config = dict(
    hidden_act='tanh_gelu',
    bias='all',
    lr_mult_up=0.975,
    dataset='wikipedia_en',
)
Each number is 500 + 50 x the weight over the matrix's rms, rounded and kept within 0 to 999. Layers, rows and columns count from 0. Numbers have three digits each.

# layer 7 attention value, 512x512, rms 0.0227, rows 197-222, columns 0-255
655538496484456520529499417497539575445468430583504516542505519472545512573482416550437428484541499531435437404499452451460517551548501467443490414604563513430473459507442451522521512448413653569583444629333424546506556632566521566488466600521549506533625466534462462429522430590343489526491512553512525471483496474509476471507521448560571541500488558549491478506526500551487463537551414458580469494551532469539481489477503478444502519509460477441445454460557564414453456544489534531542490540457584462467479434522481493428518500544428530602468377553578593451516488560490602343605492550520483586470451441488525545522467491551558511534484557462455559499451500382552520572425593474434470544503437444546485579504540511464502483451517528466451452462571505499433442520466500
590535484495476544537603535473558433541499559487485473508491539598576455463475575460434493582430457464525477515555417436579523368514530523589439569422581473324414456462431470581454552509555539421463491445496493472530576519425475408509567432531505511466511532439531481501484466511400511470626495557449496552479509444483527467554519431472517540500589589456571500577477551471537553484497458563446475585634451471435395446456524456562534467586500495500554465390570503480468444487464503504591484459492510546446457500488535555458531508472407525536477543438490485477537534395518553510521539539459554421586488513486530596543508506536602437441480540446548467570586454444590433409515511546474534504515495485516492569528520433401443390462481570507549590606464538482500463565487488
503539616494474512443504478402483474472572516549552488485510501494423485478543532445514638499523510483526435523461499470538469530520522508464527514501539540477495551509489549425541441475498499475400656473495404553544573428593487472447524375484612539465562719396446516458604623497499491560520426423576517481565442433481501513397496521500462532505456476572547483480543577483538474455485534524430595499542472522507616460561478468393510489485562547451519489456495524418430380494480484525587552479573488500582465505422538542465525580442492454475454533499533442477505524482465401443573420479507636469469500560433493391454444494526519562514482461591515508582430476446422475433414504446435574502468496420503511501538497526448438558460539516512509490526463517449483532617527450
532456478556479471487570520503490410538463491464510507551481515496469455500423529427393560503490516344515527447456349558402533436404431536484428486490537526514516511531552508499545615501555494552465460487457524565566518545495507558572440523603425544441497465483529442446383569544500463639455392401450561482477528563424554484553479461607442516504521603520454463480568429554503544438555539528465483541452498499508408421492472510493507536528501472414531439496492475433414479371530457502470488418473565466523646496441524537521445522548543445548508467475598584631571512516543410484505531591572594510519613486513533539507424526457536510484442563550534582503457440522476463494572520390517523420525503493581448488547532439495497422470506506442473516567447541405521521437517456
467459575600553512479558489457465395564560477457464559564497517584574544580460463497432475550495497479478551473513508440466511481488407521504498457519572508589599546450523461557469489410490577454482519460530564528504444524512503517526583414531524522452513505467438420497556484598459611426465407506419513473465455534457505613518547515426516573516480353502528499559439527475460495520403522513543530552431518489465434452506432517508445486543618571429468440465429445556422490481557544562452464488444445527519488542475510442555475581513531459556433507551387494515513524586474491539458579499476463547448450449535513573600491602520494484608457510474495469598482523476495480640463498541437445384395446542504423526466493398430491592468508558465497495502449511475569516461462581
475577470515526487480496499602502361555575581443467542512486510498459397513609543549523521479568469490407537426529508561461556545538459529497533561532555454426473504551443499503461421460498404481476514577423485526450499476462573549563469443492468484444460484555545533468398501551560509489482487482507448467427407475449429506473537436423499519458559526513511555575546525527478480482517382559471426578505466446524545531508525482492494486567439535577579428556560560511508607570530564604509496538579431477518491512478453483515483551473584576550486481496522564586436475478482578560477517520508511467531578443571601583407510574543532467502501459463550492512462462468480525497454487432421447502519525544571534526441431462501541522464507559513548488555548452562473468534506390
540529504495479508553506542524546541452471535409412457364478455512479473541496461507500538506432580462434509555540460506526534556461444539505446575569593538565499533538489527438540486351521435472466482538510426530589548509562448496523553515577570545537578559429423371381455480544636510499555504576527486472537558536432473461551434475492513612429544499557480501574459516513527508407493541513544499493502485615502509528525524430505541530553435533526506508497511582445520435495396538552493525516495500565429541528452473514398491534436422484438560440468553554486472477441527446607547457518582508532460581549508464524458481552540526494566583489473531555478520579412421547491505463407586493488542508524440542509519478480487542517414552487475502504507387456523592508472528468
547434525515550531471565394538558563576470499466457540517475517526502502487585540502432431396605522449488532498519538530550552511518557419447559556462475584537483473486519442481439637525538541475543517570500595477510443526513555454477492470504506555569443474492508568422524608440472549425521525539598556500553493500495549507471543522544484469466429523557442453480503507505562514599543424461453466450473503522565468554581438526476449511560476507475509502448401409484491451564527560474500371502436490522573510511518564503561438503490453501441434501594536514540555572518492607475525482458399426445510442461525402462527542618490505484576524513463551545495432421453481476489559555521508502504512568484474476494481485423469508508595585469524499492572406438577474504529527527
541520557535575582557516457490516569465462575526614474558589486530418500408449411491421476469522475500478486404493508553511525535489464511499487528600503465461533545500550445494483456541495630535498442484471545494409508555433486479520527513504493549519437607481531528442587609531461469630507483474591561550538426398584474576582593437525535467509459513534418515465451571529472538536526463464514470463512431498406499520522472408526561455512479598611539488392559438446523447450472593448424552449567456492548523565508519555598492463463508452495480628592372510538434423490463457423463469542471431553593529499463513399482467490573531450536470555528521516533527483493560452504505477494451505579527485620472499558372548507610557548524550488475483399483466501477549464487628436
436476541515524549412496417489511567512493621557544456572499450571509421532493486578494508549501558438529483577461503486485513478482576580508599429500592509514533600522408509480494411536493550473565482415544573478514545411459440508621525505494538525591535552448572467472535506472566535402512483497547602514416517589425525466466514471479500466512477526621535535455505499533400458448479508497557545511455548486445478469544521471563438417396488516493424600398565546469450553415484524568519484481516507492514443517432505542470340428496471535535560479529555447587557447456419500473464598518479422396602567577543517429457461426578518432553459533534510511539582615483451509561448528417463441527506468470508510522361562410538484429544529587513499539553521498515574497399499539
525462410525365503537652478492535503543516493469505485470453536545523489518559449499398435476512575520525443483493512539526536460502459473520446515477572479486523597455574546528564493438577558523495592526563484423504389397546485578570537512493480613564546549500536500462499495519540463459554598522499506477529515520492404540457525468426536419455479447621478522533457568413525543532545508461452518400422473510486466504564544529479414515482516376518431430604424588547462422456557588526552512481354425521556557556531483527527500478520471572555447470495474465476520596458488445472477446487575442521504517494522438475455634557571430425472446536420410479441525574457537449502513553464491521600637439519511467516517496401494544576526542514507492589531470547503580532441529444
494510527494526450442499608519544500634491438561516574425587527509543561560456573514548472386492455546492575582547504546515427439585573541550649493480522481528538445491440409483503529578386519518402528523511494593589484551453481562503462431511587535499497471485523498525504442451495522449614522538482543496401560440447406469490457595508484502548494520483451461510539523475563491440511584595455529499464582507459484537562549523430504525379492541458525586579557552493477503490486618393462539439562384504545567506618622513597525594413541613540476533392499468487452473537467433527432514419464586502478498541483460531507508546492526539609556502535481569444462436599530512526501557461561499507420572553525467499575543431581522445459462566453534407308461581424386482518490448
597542497549518494517465613523409469429455439453490541509487525472469481555540500526568453477493488476510459509457438393483448457542473416588473495513472413515673487541385407520582452544435411460425495493553460457544593482551514456543552518501484527504459556608573661481494524490581483458463530569453519481422488441602500421449462581486437522536506453453445565524502459530515482553406506431518432503516489528472474587404439457452523432445503417468504430445463441505558497491408549513414469423599406504514524520460474521520457434592547528591471546562515549567519484489540455520524499410438474515492433572482407391527507543414542562493452554418644485530557408507499475489460524596581406548526485443465457435539515476545455506558412473550536595458454376575563491497555471
497507518536546491451477561522538561471471501489450421527543467523507566401530568514480397460557524460560450503490420537468576536514432603485479535506515485624563490575471461473431350406485459623538478517487485610509492447458504472442483531438518491514496579503531475500533476429523485506466290515513431406527491496515462414542550483402516420527517497462474533595513510412474604446433522535393442417537516543489493538414396451540496456462519469428559493522500486501394481447501600504460449520535483490435531403500518486548453423561517530473498557487522419452512486548476554550519517563572464481472457477466431420655453573550582493479537522476459473469546482413528547468586515544504527500525522529495519541475512386464442452447454448403551530495519495538506483525485559
488406460489544556457574483522540503499496484438500507465535511410547546515490468500526480474545598503519540451549477496557507412430503505428582517416464496527536506538526491526479481493552550482609440404473479416396469451503564507622420537564580502409489569498538541460409478476422502551537518476443525542440567547534454479464499440516499486531577464565471484559484493388445464512511497584529566502504392457457481400574418508448547443500530515465595464509606439527562533495443568489484432614596605606568484473443479499540498519462555524408531465463431484568438536451451371478451536603519388493521497526516455414478479446490418500465520431547505541504520572459463510378531477496470478454506537576494454594566459499465371463472631530568483465462430477585484513504619480
450453496526461516435519493608552522510469458584520564400461550491535501508479466627496543468528452490469425494566452523530610461487603463578550471526462575370438460532497487602493467477461571509478484471479487384398464525431475506497482508570557492554496567481478527469536463485573497499387538450447570585464421482553457548494435474445488440474549552571512524535542511545487536504455535415516535547496426568421528548535559434477474640417443515536568451415511405520463574503443481465542504578561422523524411558446490442489501405489463529362494476471502554533538505504565341505566479481466504542584553445547394519578543513585600439433476561504556503554568505452566455481385579482631547559414543491382472468513425506496482529520474546437443534481417457481502439475503444
413577432447662530378508534462521462447475379455513466455396523552517491550519498515533557445464568497517533496434427528569463539506500552428494454501492440418534532469505500545411531504613487565535442537563413577428526518435418520558510557539439448503551539538504547450530432525472516522467491452520442502478526438373547417499434497534468448642482515542469504496448505544481511457509546494481518409446481437447526452432412529475471528452460429561453628483533485612525472477507461289470555507555452447546495477494412457446638535596481486530613592627527565540437553549513499532478389454446548435457574449482517485427543500483445527560516583496514526549539459514451498481490587548480501446534568515566499517496445460615583484502600525447530505433565549531467467426520376
513478518624486437429508484486454434588530423441544533564556534529504452474400421413487483576525486498444420479468511462571423326366475559449557549416399516534604470419553508461496461516535482491476538493522594514478492467527443586507412515478542497437488523447579555508589542577360401493451533499485458415477502486570551590498544491556571511610570484466460629433462445459486549592482575474569460459529578504399591459521392444573569493602469519492551444522562495460557465467485572537546596430459480540521446565573490586529487501457488533584521489487551477634467536491469529513645495545497464565552523469482476422417473548540484535536518526476540550544579377490460411480450506488461407554531411468493525530517513528524513431528546561506455489538576454501563533518437444
533493536472464562476552481516528534530520518458547430548550514462548453557486539412479576453489433485549535462417482486600494477504439550434482499506573471547455513518499484433465553439445405505475520459504465563453497496454434466475399473427476489569498658535512575415427491560459496480394507556565537515620530407505511518471485442560426505400616564430470505459476529476516463415523485580620398512574541461497532427469552496456536495515461471542485483589571443534567537540451515517588519433473514468482445443456548505478484567563425541472488443512415462533581426496584427518550529424504502546392503504418558424438515504603565443566507480452529416469527581496415444572551355499494429418566568454519491530558538484559533471553486530542448541485514468472496540469442437
440504431545534468493484502552456407401530547608495466522597497475487570458479422500482573517488433449448437502399527418413365510496500513502477423537499448536497535450522441432492494580472599475454512562607551529573475472481512475486494484498489528547515508393519616587484474560496470569395503473466502580476474467545557516669558465555453468506421503486516464486509567547469484510555531545547537575553435542432435535499482487569486456602538516541442453609470550480525498516459495455521503542525519468520462519430428427561450516466562518507484520608556434532400486483576451448440562475550500497488470447516515452490611476469608424518551480513557451464461549516548525469479452478536460529484471425487430578511530501508405405492567465496519470405487520511505626568535533
465491511488583580503502495517566546526481495546503508498450417493484459526470455453494505596443436504451521401451529533585433540538427433477557565425389519472549518488514517549465474493445528513503579465464470512583573495498444441436514525540423572534504537488598558496424459563526564461410483521532520501503423618526524548538596474529498478589520506491569457550539587437520529457484613450473428403511490460508350516570467391531600543579509642427521515491487506389458492406564403449517501526448440496581617541421458581510445450470535481539534479504578553539422528460494513502487484553489544460546512562527479512503498576537483519526497525516558466539481518421546517581526522480453542516480489467436480477437569627418508504613398422466546537416473415544474583398438456
601458426455479586521482436551530563462494444524490378456515515470482466508424607517495504565426521442409418423475526462456508502559563546424520463532461468609467477424542466475514481440410412468493510468500526595526492512544507476455528481550444550580468472545529519632565493489408410502519519519454559595492467517504642425443462501439527576532464506550455542504482501599573560482432567579476455517487463492506465408380432555537431566422477615470405543524413521548544529566509393523414509569477479535439492631525548570469513424512548443445489522481510545453478534407505539534422558547471589529540517409510551464541508465622563524555570515516473513451546456466460449549487481485546489484545540543493479436513441515509545464489571494568431546347478482571451474510433554
536555446562517426521539494493466580466440471470431544609531449536592456505507605529482480581578454516509561501453551512380537421435557490502406498564584412582527564451508543555501480398502556527562420429496475429600552612500392463468445369532416469471492565464408470421513498522522569548495558599592551512532544565534512464537486630467509482534420450452521486525485498587430565450522497474603566635519498560595486475462443503426471563414484487515392478469454495561450546599409491446576555453493455487545574479495467421462487536495334452489516521432500414465397498479531481476532602536504518469489478474466588442517482377568498497551473545454566482452444479505547517505514509465391495522495503557581505475405512525443460532523551482510433515456556392345548500536570548
436462434466468454422463562489523584573492427520445601479510505494576548525449618483518556499450364462545509493476463497483464644563444473457475531512524509482464489531482462421519512497411436477461505565543552483584572491454547471472455543490523439519532397505535500521406456517508515525489535445454409563445507536550474519472464519525514473543538550554438532494528436421480519498483577552551543467408547606420507535419464553542461517504412504607523536488505543538475464484499452464442451463524524488520457446548525475513452482487460546572594549480420481528460506554474526445480480557570544381480455510540418491535456396483517520553472425380565588575469490470478561529448510513524423565446361430399548475533455379610456552532492492456447432518557461569544552550550694
583592509482452538485487458518539556536465505541458672494470516469528504488544522472518375619476491513628520444451544517445503511441550585533458533486422499526580549510509348485532491561462499555474528575521390545450447538545487414541522425506498453530514432529511414529573519473440490423514494570508582563413478505489406469492622587551419510481514553536552562423597490477472484556488533466548373478440547566576454537530496429487396446506617543459487534547480553535478532530505483480520559496561605632342480534537388497547512488554377557426563530481453526559512444558434536459455591504469514438519508462494541491506449503531533469445477527482505508418479438576562590586433395494522445461570561547421525464619489424434474456597512495554460542581450460503475476455576532
455496450541441558476532523564544583536494461494410602536496523519554546538522478543464458447531523546534539462490512435396536486404535619522492472454409527471520450507585516513412501443499575524457440517465490566571551544471608399478481552432519517504462487409444475556547557509450474495544497469502397348423509549403546533625433480417515538439554520506505516559481484468533508458478395582511493538523458362425403457557557474518599474551505439453500577437535529514465547532461542470586559549465468527498501538491523453553490497583519514417472561432551437437431418571592435444543424501480510503553488500489503575641470531520563492516505466605535529516436483524479436579426488459597512416501478502478488573460491561458610553533581496476496586621467578396579532427511577